config = dict(
    d_mlp=512,
    vocab_size=1024,
    positions='learned+rope',
    bias='none',
    init_std_o=0.0,
    init_std_down=0.0,
    optimizer='soap_variant',
    seq_len=256,
    steps=1905,
)
Each number is 128 + 24 x the weight over its row's rms, rounded and kept within 0 to 255. Layers, rows and columns count from 0. Numbers have three digits each. The size before them is the row's rms in percent of the matrix's.

# layer 10 attention query, 128x128, rms 0.168, rows 100-127, columns 64-127
097:125094138122108082140128126154123153146141124141127146114124125095098109131114134115137191126145141151132107141092084143117142172103172104188147124157164067132123165117136140148120145124126147
103:129113155113139112132181105181149116153104139126148157136111122097180148122123134128140120155092113120120110094088142147161110155089164116104164125131194146131148103120107113109113107104145107
100:173130163168114138108128105172110102146130119122175158120126118096092124068104194175097113115131137093154112124125136117114126142105125104162164114101120122093129140110143132101102158166124114
106:165107161130143152140089154140184112139158119127169116115107133115131153108113107144119179120137176116150094125154108143103117117114139153112114134090139131174173150137111106150085121131136111
094:100111104085137091135142154149132103140123130165145074128152152110098154160098109133156134098145140139121092144114119098125133129173101117143144127172165135155138170170125141167127111141133131
099:167108109136141100147135137157110120088149119119116142155149157144125137072118147172112114131119105157116115143131083115142138153127134087163119156128087131145108145140161134140132163166137165
102:125096162177125121146154099126151130083090121072113121088115123126110143156101132124133141133124145105166124129159124127125148157096197152166092146171132103142093173105139141143138127096152158
086:106140172123155126134101110135136129146139155095110135150171090118157125129116129104114153101138137156164105127119123155107162177104156091125148091155156097113139116150145115149100145098116089
097:121160104129142156119121121119105091111072136136149107138122145070116126119139111127094126093109166093124127173131118100075114174116119155105113142107063140136121136120099159127119163138126138
098:142147095149081137132087152127133129118146138122126151112118097085102117154141090121126121165154159113113115142100134137149112121159162134129128124135108074125165176156164102122124137139114128
103:134139118116144150143123108102121141113137133121127136101109129118157104141142133112132097163142087167113161110123104121118138122148133129106105138110079081098147068070165112115145130145098123
104:117083189155141154137133161136148172184129124131094114137131135121106139101170134139143142080168156144162139140094106140109155085105118121146160119142115121123116162144140116077143159124078110
095:160137143133101106162124150104155128110122148098094128150091119137127110104128119154140107132230151110141151133119127164131123124147161154132082111133134152125125168148138075090124113078148146
097:085142136074127131119085110125183137140118160169122129118120114108115086127112139105191111111161155129105160160140076145121141167136133156121124149109138167141106102106093167157093105136137110
102:110115139098123181121151112139109137123130119149145117106150085118106193130139163165125100129154105140121132113133140087114120129127103092148152151109140184174127158145084109085101126139162143
097:113108123143109117118150096131099151134165143126130123122113143158123115143176173106129121068121123165102115111126142125106175138157134177148145180136146160122113149139121132127166130157102116
111:161138149146150114128157103121112169139107139128148074126138112121144144090166137108150169137122143086144092169106124114123111161157146093146110125097168113138150136151117135113151143124141152
102:123118146146137126094154093135123138150095124101112148111100138136136150114147128137166120143139151156125154168091167082115080152172135117086189106141188110134143108091128129101146139140109093
095:128101153118115132123130111084074168155097127117135083165111122166164136070141103139138110108138164101147121129145088113135130091147105148147121146080118137082140164112109098112143068115122090
087:126179139130158176143112148177132117120151135109157162099151132076116140111117113134109101114127153122102176170153164102137138127096174108154082149128131132118152140081094151110103158115122124
095:126116099111107120131134145144138090116127101108134149125136135166140130120142150136091080100145139117150129127094121152153120135160121138138168120155158172155104138158144142163127114104079124
113:127198184139140153149114159127125110139085128127166090114155114141157157129155095148120108142146127142154131084119106136117162125187102132129090143103116104152130145169131108135091163137187130
103:136170115086086145149142129163110124168152119112160134128172183102135122102130095160118133103139130122130155140130098104109128126133153118126081142134118152147096133136144092109174088144144087
093:139141134117141145144126195121130085167124131130128145148088143118117091117117088162125140108134179105128137185142109136166132158123095116075089124105105147133117107164143166141162106145123149
105:159086120128138108144148100115108131163102165138160114144121135125092088123151092122173134137157156156150138117110139122185142120145142151120101129145126149169106138088129118094120097109145166
103:143117138104124113115140158114082125149131099171134137168129130128133177162153141117055112107161116146118144141130080125126099091105096157160116124122110139141127127147130159108102143111213162
101:119112122106148135119097152113100131143131111113095117168177101112165123105156133141105120086131111123093129149129114132149119105154156121181123152133139160102109169108063142169115089130155123
103:091146122115109183069128112138132146111120133122133118115145111108129139160126111130161141131125157115135138122136140089140114151087155169117160127108136168145090140142118130117134068129091163